config.yaml
vocab_size: 512
beta1: 0.95
schedule: "cos"
Each number is 128 + 24 x the weight over the matrix's rms, rounded and kept within 0 to 255. Layers, rows and columns count from 0. Numbers have three digits each.

# layer 7 MLP down (transposed), 896x224, rms 0.0545, rows 59-180, columns 0-55
107145132092135127100135079128131139123098139136136139096132118143113187120142124143116120180077144095096109106142142104127139166129139157111122110141116115145148132153
121137140133108114111136105110159100154102152113128173105121101108093100137148094117079134114144101193154116091122069137091122090105128118146104155124164106146149112131
164118112145164121136142120139112129073106176135111118086165075128121083124106121138106108141101120167107099097103147102126130081135141144104131103142180128088097129089
102113151148088088122115155168113112104100138186126151124143119159093149161151118118152138131086118121177170133086131124108155107118101120124118115137126116190110157119
127077155122126119107114113144166106149079136121127139118122091115134136110129100135123139188136114142113078104100161086099151140134115146149161133091145120109098138128
145170129149100155136131106095133138137148121155110137122094081127141144127126109134119146084137133121145165142119133133151146118148124144121105143055152133105154148105
101091109099170130121128125129097129119155114121110124150128115146139148148132111116127100122116120112137171081141104134167121099144152126114129139131169148131169139087
160126142144076139141158148103132071114147112141097140153130115137137131143157115140147144100132095165121131102115098155120111108139143145123132134150130126125114123180
100140131106147117086125115157141137139075114107106132142149088166090141120175143126148131098095137140111186102168114145130134125141124135096142176118106125139119146122
103141143138122118166137076145109074123112198145145115173200153059104125117144105108110113140108156122143173089107106115109081186163131101106154150135126161135134137123
104098142176134144148135100157161107101082153154119139118112114186147127149105156118149119163120127096098173132105110119124167119166109168123074140147168110161141121158
156162085142141144144069146123075157119125144148130124127065147141113120097115145126176109102115139146091118100103135080108149139110147151168147091100123115115126158124
157156107117106134123090132122146176106139115160133152146156133126179121140105108128118115068164136168096139140107131109113152138139148139123118152130102114100102169146
089121092111138127092116112154128125105150177149139095100132105123138155102130143106170162134097150141149141073135143128118135106142114085136117138168116109130113150106
093139128123123125152129117170150127139078162133125123152153153142126126131160106096140085183163134122121135125114162108132118154111144135135137133119181124141113168119
173101094160099138152137140152108108139152164106101138103116132146105075098137142149120091111162120171130121113158125141123073185080111129118126122146109164133130094127
138117133079135120138126099104132152173145135139113113113096114146129088122131136105137111137158146127131134138134124142133165152144120126108111133162128120120091127136
136165129107119140130127138164134158124131133121151136105148102156163121149146065112118098140117112108108136118131113152138120166107133104091131134142097116134133112106
132120107175106161160100114125140127123129135138117128110133122113121126173110178142139101133105102119133132130133137098159154127067141144140106123114142150116136104127
118113108124156128169135136144140155133108150125131122109110159148129116118098139159130120140169128141125139147117122099151156154135135113139128158112144105147165156142
104123162125119158100161116137108140126172132166190101169090132108164122077106156165138136067087120139121130119104114104158114140153102147156108147136123176141104119126
108132126137125165131139126141142153138145153165102096148121145138153088166088121132133129074174137128094147117088118105126101104110119079142132133153171109113149130123
129144139106138065128107129120118129175124164117139108135108103184121102100100112105128118118094113140140120114111140124121141102101146160124141152136105152108108098113
144147139117109151171147142175144147125122160131114130141128118137053136137133111115105101116090113137129152120105100132144101112147075150109158111170123150113138123118
104093174149093084111091113164159158123118104085116131118158167100126131114139102089097122124096134121142103108068186103107113079129119131138089139106050091094182134103
144094084110089135122125130171107158167119154167128133088146163107129175147122123154156153106167126149183074129099127131152076117137135146139144151134102124109107132108
104093162117128125097142140124118130118146145108104124152159123122136118094090120111154105154097099112140186134116120110125163158132121100144180131161127106075133132128
060131094127136132110175132119121124108106095163110120128149121137127159167154119158078102156140138146108138134189089137146162152132119107106147173126156145092167091155
148153073111179163116110144139145139153152136115148170136123121133128142121091156079136128159110143122114118109170123111152113134122101112154117095136142111090165125091
180110083128129128118141131137102103117148139134152136101115112124159144134127134121097117133109139131117130105100173113152139124148118142140123096119176156147121121142
143120139153144149141105161139126084160138100171121134141132117143126122119126164089164130113150143090120105149094180080169119100157132096090113107139130141083116144120
146135171125107104104110161122117124101132133116075144151144136126130111103106111148135123123124108134121092101107148113077141123148113117162169073154093139162118115128
146072132142118131131120087111153116129131117092129111167144186166109147180121093125128115115127112141148141089117103126128109133133107110138132138114135102129104118100
078112143109148158109133159091085136076123105102121109154152127150106135127113103146144125141145111152105146108158115160094147132174109077135107105119105116134160121122
175134143126148115146128128155071128162132103080148124115148103106112192127126093142138104108101123124112060101112119142120114157095096103129106146135115140153127161135
153128135114165142121137154091132125114131096143132144123136083106157111109155085113175119134118139174074126097092132154124141104148181155124080132144155140126193122148
123116166161123130118114122140134131092087136092130158139123098103106109131124114089152144121112179099139138156107167126126144127094130113089168129123130099084175106130
089124102129131114151115151169113134118150080121143104114172108160140143125122152151137098094135136119188124064122159116115175115150122117109117094165117141160111129142
114127122105115125136096131116112088123144181117102144087160086117142164117121122118084131138145153169153092116158119095138065156136162127161134127111162116102140083158
162120136069077149142135080130157133095116141110099129151109163117127106101156138120102069127150123138107179144118152084143133124109127149115131098141113108065155148123
116121104154136163129132112145159105130127181149125111133120135159106110130104161120104122134163132126144112110144157131088141135130134137134118098141167112160133132128
155127131113123075141078125074149118129066127127156078128076122125123144145136161105136157138112165128165096110111126119107145093096078137120144093142100124132125113134
113114123097124141142156115129129145129114139172135117113114109157141133146137112151098095128152134119105054132100114120139110129108147090137103094078138125142137150165
104085102140147113122093111138107131089182125149101110105131132147178084095105151140120145127128149157127110119109135178097130149098107118141102139113128124110128150127
128152104125153142150138169159122109128122179117089153129140167164145103112115116088107103106115129143136166149125147119150142159122100120123119105115117121138099130124
114136132141139144156104143128109131149152118123078163101107144138150136099107101076165144092135136077125168111122106132120125106142075103154121119113099116114139121117
154135135136156116124117128169117133165121107102138109094170104113107137117153114138100120170118155118175156166120097125133165124151121133116119113116043153176104107111
134147093151146117126130147133126139119147145096141172128101095101142095099149171123137099137120142168121190139110122071078120124136088125081177146164150106142098104120
161124112133131150126104107133121122101087093107112074132079109115127111119131118149111159178143108083099104119123141109144148133172117135160109144110105155128168172129
093100136150176153131119173174125118209163122141160171100104114100132127118134114154148171155107076151100138127130124113097155161130153163173183147140119109138065144139
076138104136159103104141171106161088160183105113138148122176147119119110135109096116151118112178193104108148082123119150126162076176135091130131099109149092129119101101
100157151127106131138110144126145098112125100118127120090119135101116129142137135151127119084160154112141130089144118108115096139139127157105133146078126154123082089156
159142111150130167165147150126193136119147135135122158093128158126128123114152166084174131133160120144121109126132134125099085104145156108158131142127165112104146133124
125132109167162143128143116085161165118120085092142160152116130140143096122133073066119155091164092121142106103124111154095126095091075096136104138146137170124132107119
129127113120128149113138114191137115091110141143057104174104123120157123098140109093126117136140118127186119142155120149124121138092124109123121071113125110133139134121
129101104123128131109132063141132157103110118143088122125136121144130175112121112125104153140119116105123112146125082165102136134116152131149140093100129148083122119112
133112112157141146070172112143186132137106141116197116134172127170101125099153126134171169126122093113101093091115144142124143096120111142131126132159119094125092162093
139162114116108179112192126104137133097132114107120156204139144085116174185117123117120110098116163134106096161098145205122139146115127119138137126127132150160138104105
105117165158138172146100156140145142140139151109114129115118110135100127126131132113174137119139164107124238123122114112129147159165129136118137129132137124114133143170
108144131131126122086183143141115130119129140123141109112126098108154136149145120085088127136121137134165098114134168159101132180087144132124143145171113145165077117117
131111154138115102117110134141106117131146170099151132133134134132150091109116101099139144141134132148166100099170134150132141139126140139103124123155136088181137149144
130098139126151153130117132165134154155136153137126136121127112113136130152093144156088148094130132141122163158106098149118115127120101139110081117107081142110140136110
132109156130173136100127124124140083147154188079136144119159145130123142119129099092139119128106164143128145134082105097167133113126096116102118148139162109099177103155
176131135147120171074131089092133132128121123111135129140132156101151212133141109119108099094115145109140166117125134165126158164132105165128145171115103154176124094145
104153085142065142101116099132159135151132122111094158126103147180106152146157062111157166130134103151142100157086138116116132142130120146119141140128165106132123119096
163109131129174159138157147124123152130130130114150087128133169102156148109163120133129157142134130141127126126107139136141147108158164096099123153149120127104085134120
148110151084162168127083145129137123097085106110133127166122095123134128122085164091186135148128159142151143162132098113126179084128140160080169101129122112155130168142
132114144168120115135139112107138135142111119124110109125110087139150089119061121107138093146133110127146116132141167139118123175154125090133125136107171147114076119150
097133118165193139156144152132166074154120129106131165132123136142134110114145141098117113101167128130119121104171072092133157103169127115093127148092078135127134156147
094134157138102141143105099117118118126157108140120127152162146100145155138131078100104118102119142112118133146099153145126128111141164122126105133135109147173147108167
144114138133086102083118128139063148136159146119153151148138126148082137133187153106128117123109131155132164166137141154132115109146143123116114134142114140128106113122
136124133140111080127163127138163124122153160158194087092117164108118101147115178144153134125159141100161146099055107168104150139156172160059135071112121125167102116080
081078110084145125118123104138199153106144166132152138153113143086114108186159122115169109170128126157153096115110114131123134134125123145132111126138127108101143152131
147090118123125116115119100086113107155160132150111071092143103154114115140101162127103124150103139104156151159192118127106096129152141137116106110169105132117131119117
105106140104132131144146128108135148094130099123134113131119146115127140091122150146122133109121159170160118140142167182122111106151095114109155126115136125110114161163
128119141192119133120148113131142122069113131153138127112144118106143145122111117096093163106124093145119149141157104157132124128130154105152122123164169103153094176160
111135133136080135160153137137145143119118086119130152116129070206082108146128161139136149116120118121153121128100123101125147163152145127166136142122124124112137133109
151140119138150150133112173110091107123145123118145156159106177098164120116126107115121175150114134132091104143118132104168113139124145162135109123102121105135169145104
135154101158118135125125139125137127109104134090134113125095116134155083123122132151121139128148125139115147103130125073119132165097113149172123111141136084170115139117
114143180083119142092153126134115160170110159085110160091131156133100132159137150092109120142147113142137072123129133117134128131174113137147099132098137096111129167125
105175147097128136119141130120064123132135139128141130118117171138082097070141130135092129105126156091128114116156117130125093059149155104124123128122111154153103101166
163140101141131175099145134106161129094154145114150141118116152137150172106101131102120143147119110153117134142100114130092125134145116140105099116115126103134099072134
134117173140097122133148128131143123149099125158128105120113157147142134145109129154103142154082111063158152137151140134126075150141130104119181125131146117115153135115
102159096136119121159146117117130115113140100111077121141115134129157133111123139121112091142100137118122141109198102142165154110133120108120120110150160094136086148119
156121125123151126120103131128121107164126149127145155119130130144116116111137189130132106117118112130168115106096137113132135051158130139135100162123099140119153113122
134158133141145116100106068148155137157108147151138140122120142151105170149103100118118098157116140122125076128123106138141158114105103164125169111080106144101105135105
117069164167160164109094108135142152156150147112094129112153116110156147153124164120112183101173113103163132147140111099112134109117131139123108107158102138140134119137
150045177084113116171153155123146115130121175089157127150117141093125132166119154107120132134112128171172168105145171126123090120135107074131151098140104116145126095130
162140147164113182117113090143136117135167109119125137154135150146128154128144131121145125142067146115078126126165152091160131113160138123121109116098165120091135171113
147159141136110157120172113172103140145096148130113137158105132105121105140140145124141141145127168130111133132131141187137102156148125116124120140169136118115109098069
141169105167147124135135140123166116131134094107142133123137109156161127109171172108109094106143170116155131084105174140156121141115124101108182136136120133129138112139
129152146120147115120133159107137126109128172104111127133106111159097135149086154116108104152176123099159125122132116123142104114126124150126135127113172093178138112100
160096111145145171104149107151115136142128095109131142111124114109106114142143088105146148079111104131116067104149135128125131135137156142127097116177134182093102129170
087167112134096172126121172122151128166085140145126100130143114124145136152115122169144088156138117138098087152116189153119102081144124100146099089130077096148155145169
161130106132095134180164106125180128128163088126101135166145136130158123132160107140131137148128142090171148134127128088161113118080111108159115149073136085159162110087
110131145077145144156135099143124118128127133136130111137092143194142118099144123110105154157131119155164100110137099110097091090111197106198143150148142118129120093149
130139118121130142108098114127138101128118120163112162131169117113116175093140139126110135161120135126123130140095140151156154146117132116154085174123133116183127079128
126153149096157119131112119133138151140136134119097161128074104116150142127133126138137130130116073127146095163105123109140126133117175106153156114146131147156118167144
157111152113168134145123129131150119143116129079167114126116098114120144134129112114110090133143114120099108137149089107113157109160125131118152153119127114150127168110
148097122097152177128159118150111157086136163149121181129109131173167117151144128105127162117151113118125129145120152110133145146144132080127147107129169143147143168138
148108133131133102099113169098131122131132124116145068116130153142096103142119101143115129148132121132098125122124147141139130138110116146138142125148114128121142138125
081102125133132143153190159138143125108122079171142135142164102119134150172167081181128163136138153136119127135143139145142107124114083102107117142129134148088123095177
089092133173115044125094116125124130154119117121088117100127162079129132128097153116107140128116126113122147171139150172155118118115126116130127138138144109132121100113
126148106148147133118140159145175148171119142108108111179111186146124141082119134078100136102162111120129115151142123154147156116087132166135125155152160125130105155103
079156103127124126068126133127085151101124108120128138149130135141110130126106123099143139145140087125160127128168168099103086128113073102152105110140158155096120102135
110133119168159153096137094166132099112157148163161110108108132127140109148091166104133104130137121144156095164121106088150146085138120126126149133125168089126088156129
117133146125121130165153115169096122144141135107137164106122140106154141122164083146132124082170130128110154087160158116129133111128110174132110104158114118116133149153
126154135121148155123113125136126124107119095139108180126111159113152169128122105146144134139104119164092132149157122121135166116090085129086110160121163114128065181127
088104114106126136097144100099162106145132143115054136121127124118096170120168129108171144116124140140122157143144136133179075136117165120144145120135115116142133124147
101121144115129078112108133086085076107148078125118090119199079150133110121121101128088126154121113119100126154119144143124129138139152111151118125138100145132167124134
093136114105133149122132152110134131138107140168131074151135113136106113157118155135114142110114128111117158093142137138177138107111078114128151098149104118117166160161
146085146109101151119123130106140112110172145119180107142135154161114111087113151112142096130154140120102169165112124104124135110139114101118163108145128103137162132155
152194126114140147121122168131176104074164088140115158126134147161110136115114105118116141159122105131098113078159125121155110122149133075134127096118137107146067123119
122125149127102139126101099132112100184069117124132108169083146083113097130136128075121126115150152152165115120149109125127110156132095104177096083136122106142120183138
122139170099156136071163137162128105144123088151143126109108126106110105120129125127078148125110114155134121126135114123088174166176137140102117124121113140187128097107
138135119131134149133102108144113123160100093123139154116112141099124155152124111123129121129118109122147141155170122134106140157126081102132145103109103109145122100104
092133084154185123106135145122151095127118145118098140130134131133156151057094081110141158150130138089082112132117119169133112145124145165095111122133131141147135176144
133161094119108140145147157125063120100122144103098124096110116150159082125090112133124114119097135104088139153116130096111101125123129167169117157119121155174149117137
125122153147124144137122120133135148155137154155121143133100105125080147111113140113151141069126127138086119112102116126131138170163119153123127109185146108123146121106
175082122114092109138073133148075096145176126146128101160106129088152113102130149106130106151121115112101146117121103076104112095176120145109126100100168148168147132123
190108080087137075136122116141135131070184191142129146121087123121134110065128131139113212178117138119105139090148143091103118146135138158147138160124131155134130110137
131133144121142105119139123181103166129136125130111104104139161116097105126098161152112129119167164123114117122130124144148183150091114156101116123112141113126122148126
# layer 7 MLP up, 896x224, rms 0.0597, rows 60-181, columns 0-55
091146126107096111129127154136137103128131091129141107086103147150117137138129144134133124087098067138185147116155142121120076122109159142175106107130133130134108128140
129099154166150128134152141129127107105132112155129173060152175110166118095114202129129157115142166123093122119142127166124117118099159093115102109109131157118124126118
129106152136173125112125119114107083175101152117162101141126123105061150129124153134132128145101134156113129078138109151134151118175157108108113133137124126151104114139
107131148145130130125114138153130147128107124154136134126105115128093145155108157110133154154075113123125123155113143116075129158132095104129109085092138104100126147108
069087158113073137140140102108092117165110145130131120113132108169091133110124118129105166180140130171139086153118129138142103166142155151089129133157137117118092136112
109098125090131135107111134128121166131122103139139110158156089097163128128147122093173105137123153140112137095134093125113138155142118159158147120153139148089090107120
104106129170095127139105132171107177115155126135121129147155115095147143110110171142096083113102102146158147108128117109105131111134125136144135129116123116143148129174
172134136163162187145137136110127149111124144129124141136121132094109114135136095126146148148135156094140116127127118118090126124143127151120181125142103135188078140123
150141201109153095161159114123127089150103120163104110077111148129134168117091109148148110180121135129125148114108149123128099156189083181101115170100134116097111138135
100082145159115110128148156149122144080121132120091118102156163118155119107118112149115110126124109134126138167145124125140128114163112135109121112131128134123105157132
093068138184147101138179105116124146122160148134140110079115149109125134139093128094122121129145116098172155177155048062148133140112131081142124105158117117061136118051
125133123119122152120148126114178122141106160136132100161162105087174123185159166103126134092144122129083129109168132079111112126130131092111136156133084106097146082150
161104125161140131154125141134146136138107131139133103157156102142147133133153139107109094124094131101129113105118095109177132108155156144082135130101101169113143153136
117127162145112123124160159157077167172113152122131125139112137133145120120151138105113130102143159126087112098145121121153141116131146091137110138116123133108178110135
125149121131139141093119125116143103138117095097139131113153156112128129133146089160115150086143132120118084134116135110119112161179102146124123168157178140101125107137
130151137147112105143129135142074128101168100081105121094100165132126164120166152131154122129132133121097157152141172164117105137145136118106134149101144127112149152122
091130085095152129128123123133106100090146141148140100138151091110124132139110097115164132152122188112117114123108097116123152119150166140120145166144149129116182142165
145150166084126120133094104136074156147118142104125130083095132084109134113118122135130137151112109122134143144123132127136134135150115127096111108128154141100128153133
096139144124145126128122094120127161152108118123136152191136161108135173174157130100149121125116107135116132124137095146120172104137164153138129115114118126120091163089
132154087136158127140115145107160138155130123140094125167175134085108117138123126127126138117121109101127133135116129082122133143132164145128151142126179063133139188143
142110116142108108154136150156128125143140133167146115146140122101159102163078101126085082113126120112115087092156082134125138106103151078107198111103100164158117152148
154102122097121129109157124133090100120138135110134080140120108111098122133101130091070107135162120087143150130157121106146114123131117134128113139192154157125124190126
126116094108138126115153133109116160141129127095160160106132178136161156127098142144113123125087124086153118172118128136114117158140131169125126111123085122098133139093
133096169129105100162130135143167120095139145121150084144089143128126136129101146109181114118102118181120122119108142136132084089132121139172119100136128127101128167133
131158104161096136099114116109093117183144118137155131119126127149129180110121140135142183144109139138097121115132102120132134158162132137118132161112166116163115145153
140093109114100128130115129114124112081107109147121125134116123124165148145139161163107100133129129139159113155153104127113108120133189129123135126115109132166106143122
136124136146136141139123170135131129155159118081118155144126094112132143082130086188142136128128123154144110149120123112132123115088140116083147151127115126089108142137
115126119112135123111122189123146161117096125103084120143128140122132144099135104102135106092152145108117130165144097137135090115128108140095177106121130126123136107136
138098149132132122174104127095124081142099116157086107126143177125114145112162100141124121151087134159133104092134147150138141089140117146123152095107164125142133102107
100100148090155123115119145144120136130143172154132118093162083107118140171096123167117160088143157156105100109120121142124188172110137115111149137132122106168088147102
137142120179116158085110095117140116139152124128162137130154084125143122153104125121113128118113097149107156132126104110098101092148134145100104111152153143146144155113
098156150113138141142094124100142143096148114137094146118128123118136127130161072081124122135100118179121100119112134118135136149126103135133141152150098129091093100131
118120179157177162120115124151094089138156112116140151123124124089129127117135112120082142149148147070120122164142120111172130132114131176110104125097120084110118165122
146124138138129134132137132141153147145129152144080128120125088091111116187111074168182101107126117098145108124125140103131135148113134164137126109156122127139068147109
127103137118150119152136153076104107122128184173133167153140121117146080124105138146160124153124161109132145146167151153157078115109152127112100099121098142118129112164
124140118162138126109171132140131163146122184099095134139118118127119133128111101177128114144140121111114117112174155139157111089097097152141132164130153132123138109102
129119132137117105133132136152083142139145111167140126091155107148103114116122115099103134123125155094187121170142135134153117135127124087094142125116145140110105132128
082110122132133104146171122112072094092099139083104172090137119130104146120146090110149104127150124188098137118155173093137097175154150130148120143078125135120144141077
154130131100133165146168137129078142115135112117105128165066109127119117158128140138074121115171124104149130149133090101146201132147156089120064112107112123077107154148
128127122164171170171109111137164129154120112106116108113116124111100072099161160115142142125120093110100127128127127126113098100130108128117145117112114113121159112159
080119135128083105109074102129109138125166163113146086146172152124126166143132111181153155148097132095120117086062103136120114144141088157111140150125177106157146114142
088118138138155142136135113136113112131147143064142081138162159143185161116110089123114171174117077169156121163116117153105143145135112152132090127185158083095125120102
153140138126113140136108125140127161096121122159137123125124148137081175097139147137128136091129152136127092120107142140092157093167164144129102161114124123118144145114
100120118137081163116125132114138132090135110138124129092119125109136079068095140112175145105144127157147151147141106071147137125157123135135078082096133144053128116110
092098125106151119084159117132103145138113147121073141150107153134121142181102164121152141149098160097110116089142104148115131157130129144125096139099162165173081139115
109107108148129149133139121139140132151087155167121139124136115158160112132138167196118135124086120150151160114177158139102150110107145145118123144090136167119125133128
121087123119136106134152094103105124123110124169140156134110146110154113126178098181145135146143154102155141091120135129162115128100145123140082087149099105122114134125
115140128154170098166155069133109143156112125134154135128105148117109162139160154136091122110137147122109130149162119109134145124149159119099135128122104098132121056101
151144143110128131107134107086136096078096175179103104111148120133130174114146103151150142163159133100098120132163096126141099123141149122130089123105156162117133117138
157142121176167158124101129132091111121180140124103082102161099100146106136150133145103149094104100100144147097115143151154099117147104191134098127088101138113121141107
181115153126152163155155132092103089119128129136127156133109099121123144099153104131112122148123141151130149097157109094142134114179133119134138150103129171108117141143
166154144154138167114160148126130145130111165138142095164114154117075124124107124124160133137121148141121123113137133191150098167110119140117150123114131156151128125148
149162125190130122116128089119186149138134159096127134133140152143165166097120102135101132096145134176132152166125136108134130117124164162091137076109080108130135144085
115121126149151135090128117157139150143131136119081104125133114125100108120131105126146154134170112134122133133111116112131100137124126138114120146139100092107163144138
113182125120130117111144117107136142161123143110124120120115159116147151141120138104158151134125097113144099142107118084130104153194140162142139154161145080152113130147
136107138170107133198118138146092159151129094088138119171108120111153117102111160122137116126121089129172140108107121110056116156110144176075071145101120114094129117155
128154136127150112123137109112096119162093113133159124114100135136154119102129145112151123111110119117152146124149169110168175126072104152136164152172147168101064150163
109179146059126068119120127142101092132115121128170129158128150058139144154115115167146134149121109171142017109150169167131138100143151129147105157109099123130169105124
123111108144120166137138131153120152109080079130150120115120128156127099106129148169142146109089150112141100159119119088170062098191088125136115095088115156143168130155
123154119124112140134094164082115140128114120122131142098103108110187113133129113093147161090126124115074117149116162086104093121133108160109178153122098141104145101121
106175142120079144179131122138119116131089116104116162100145128122157116136169111161140185126142122125162109138138105152066133115156138172112130132080134089150106105107
145128123153146111140107150110105116113105088126148106163097151137148132105069127127107115106083109136125134125150136131152130145142125097175171119134157160106139148119
149142154094102136166092137087139105128136157129140155106129124130084136160141121126114086104094069116102150161147103080104118155108123171155129120119097165117139143137
126149149150135110166109119117144128090094126088153134099136104146164163123120104131094121115095097169118095157201099140135122116123103120156120140102119149129148165116
135130116160086107099150151127138127132110117104126116147133113142167128124120166118134121139125134128077099135124138133084115143087141159155127133133079104129131155160
120125148122113170121120178147132166153143126126122091132116113148137139128096163155104153181096132091123102101133131096105152142124127171119142155160090165155161161100
190156109162124117161130112100103161196135133113105082129116160130141157149145170099158148112137115148112126089155110116164114113124097127106130151107087121125106150168
132129137123141095105116181130099101102136104143094137097086126115115153135138092133123139145080111126102154139145139106102141130129060112119102107105147098148146127115
151129131128167136104142134127121160116155163125133087135148124150118145119139093126128154098127132099116139109140092153098118155172117120163111101157116165137122158121
165133147144116128169159138128091126090125113109104142146123115128130111106112101131141090105110110109122093148137152134143150115118140162102094133145102129146147124171
088107105166129134146146130170117055129097135150099126140118107117079111147116106154102165167140115103141107105130130118137162060146144153146093175135154110137126166123
130131136120121119163110124125138191139105092107099099148093141117138119122105102138115124108159107135115127134121102108118146125118117173132164137112135137133130114095
124103150156097169129113156110128139175096127121154132128113181105104086141166145110144159113151141126100142091110124109092146169144138171097142137145139117077149171080
126115141112149149144117168137112093130133131101152154127119111110116109138124119107135119151129107146120114118136115132143154128143139137124084139146136146131129122178
117158113129082148121090130127074134150151097130105128090109142086126126116161136155130142106159137124101116108119139174092151134154133117143131124105111088117103156107
150114148129092113127137145139121136115099111102167084142104120107162102106162140134117151118147093104136142164115140166171142158132174115146178110109110079123128116125
126148181137148130119078104118144132189155157126129152126122120075114108116097122087114106155133097107169166117142118094129094173112133165165156112110084120101136137103
106122140115110130134121160138111098132128130109142081082115129153133120124109145098104164109095127137157109124133084148115143095192140122159130140142093110137117128126
107111117150127101157144141162117141170108132109133130091170122126168108141117111133147138121151125090140100135102137062172134134099108122186104128108069148138121140124
135090121154124119085160106127193138136158135135139095108148085135141113160126082108118155131160138120145123110145115129171175122109108110130081096136115152081104133102
158109115132127164155112142127137116117170142155109090109129104150120125128108083156125142116123123164145149114082126114157154122156141145074129122156177108044146123117
160115155177121167133138134116147148137103134126120118124105137117111122098112153129136086128115139123159123162162079138150120126126132155093124114141129122107157118185
137104162125120114100130135126126167119113134123115101216143106144102126127085113139128135128121074114142129127157177132073114096122140145091098114101116117124123152161
093158160099163096165147133170098119123147107134070123120139107123103170117151135113111133137106123141122124140129098140103099115149129163104157142115105116138118100115
173133114112117107160107136136164095130161119077135127112129130136147133142116119158122134050131136101133136140159146144098102088114122078163131158136121091119120170118
142157141136157103138139156087122092128124095080113119113176130114146113116097113143179106100113133165063158124098136132176111167104138115113145139106146108119155138163
161151117099139124122129127169138148123085095110135089124168133120162165125139140131133121118106147075126140150161168113107137160101134137089129133102122140131136095138
147102162109123170175155203129127099092114092087124130135141114106091126129138143109103151121108124146113139128165086110109129148179152126136067115125142163133138132131
097136158099141090116154116118125144134102121107105112067119128134111114136136146115095123125123124093149140131117099168142123125136153178120101128111115112117104125146
127150113124124135172087104205138098149159125132103098131120057130112077126148127143135134100076139113118113141080099150096132125157106124123122091113096122097140129129
128156160069137146118159164095143109124142085125100127110131189123166129166126143111148134157154120146138125146139126137109131141122092133089107167088141111144120143126
136142153138135100153098168140092160139100128135134116117130175089124126115174145106113158081153115137180145115137100151115037153146118115154101152154125159094078082139
115099176108091137100196138134133137218116090092143125120130124114117142112110173090118147147135139077179093106134099142111128124112097114101076092065144147154139134149
142154122101128095111155122146116167132171104118150136140137141075217117147121101135156142142103175162146105154106105167118124124154109136120136160127130101094131133086
122076181152102092105119118126120150073139085094111114147125129135125142065153132124160132148122127093111089150125145147163131125081150162158086121112109129119166114152
103103179162137122102160115143089103146129110103139147129141125153143153138113157121086144121111146178149114090105119133129117123130148098099143162179171135106101145106
104117090115124132107108150071108110125144108136152129079142142144101099136115109139119156141152138136126093147132109134150126135139137080160092081127122158129137075117
127131128119066132164130123097102140122098129135132149139119114127138121094141153132099122074096092122119103123179102108168114151113093089121073065091120168137123165143
168144104126128052141120129090127144144138107103123114096144141105117118142078115108129103153112156119134173134168087134154082096083116116157149181148126137128133139141
114131153119121127187136104132155142097131107147103111134132122122125124117118095132127161106139113093123126118144105150138093139126118130124122114118151136137139122137
122118123141127149105125071164100138114134118116124176135123140115159124136126132150134180114090104085111101114139153132107117089094143106103093116153168183143101148091
101115194135159110138151107144154156122152131095125128147163147119142097110103157172152097132114116150117114133084102126160132126125120118126113143136104153090114133114
140148134114136152120128117162146121087104202122095140077114148101109140136110138151125190117125131138095154119161140109116195104116173137127127140173138144057127149097
107152117118125137115150174125172142143140145156158161150115136125086121139116112135177202168141107117127122124183155115096156127126135150116132110130125134135102153054
098123148150132096133160093084132082123080122098140125141140128128118133106142078182104166071161152108116125109158116144145156136118083097155149147163144149096135115120
116127103146165159152129104105144130139142106162187157137136167091127142105086159123138148108109129101114126130113100109120165102138136147076118102141133119114133108131
097171093101126145166111168134111163106190160116148086155123143095114120113132107153136092123099195151077094124144105104124137102138122135140087114104105092115154123107
080140128115187121103119143142140128137134088117121111107115145113150145099143187187130107141118156148128099137133147120119138114131089119127149115106087150175121168157
108154121121136117110141159115138147133127122092153075149138171098111161107136100097118129091131146134110143107136119097141120132120134148162166108159147157118080151132
176164159116128142109118161159145134163132157140134116157127110104163116081147121106119105108138099109159159106128155103147109122111128134142130124126110148128120152115
118106187097118143161132179153103103138156119111097069137147109091124165100126161140102139120079131106133132159134108125142126079121146120097132105126130111141121142085
129188141138104149158129145138084143152157094107123152136140106138109153127126130112120169137106092124093108098135103144125116135113135088113100115106113169105153126125
067151134137133164097153110104110150130126126092087121134131094121113103121121129143121162149132115135076174109122122148158122149148107135096093112151151115167131117126
128134098117135168125136129111127115115129120134109122167074106135120122146115133080124164121169133114123118112145127092112127129116154144131142112128134144102137127118
156145125113114193152135109108108183112116090141131108182132103071075154130108113110116119118114175148109166146115140131133134119122122145135205129158106104083145127163
166137137132119156123131151122109154135132126116116079094152132145119141128142113163127124144142151155106110120155088116153155123124181147127107137075134136162168176124
142127155154095131130144067130112110130121111125092139130136130127105121125111087115091155138118123157110107136140134129172134116146129180128111161149115136117098106098
101154142156117125175132129181102141147099153162119129129125091096140133112155104164129128084112127145108104123125097125085120047150123128113124127097122074145136133164
096101095142140100131110110102097152092087106129108137113069116102149164147121129143125107146153144063104135140091105073187127082144156123172149139146120124119097118155
122165107101153197122116083149126090125103116133163145155148165121118136100138141147145150093147112144148069108166124109107075128178109118104148135150111087117154129147
143109122108104160147122116138124113114100108115125148184118122115121121141146119136146136143133093157172130105155114145115113118114134108112134145099158102131095163105
104162145119124107159150114099107154116116157127142137147122162117169127108117126126131161175071071104169100142128142126114125100117136159143127122156118116147129127143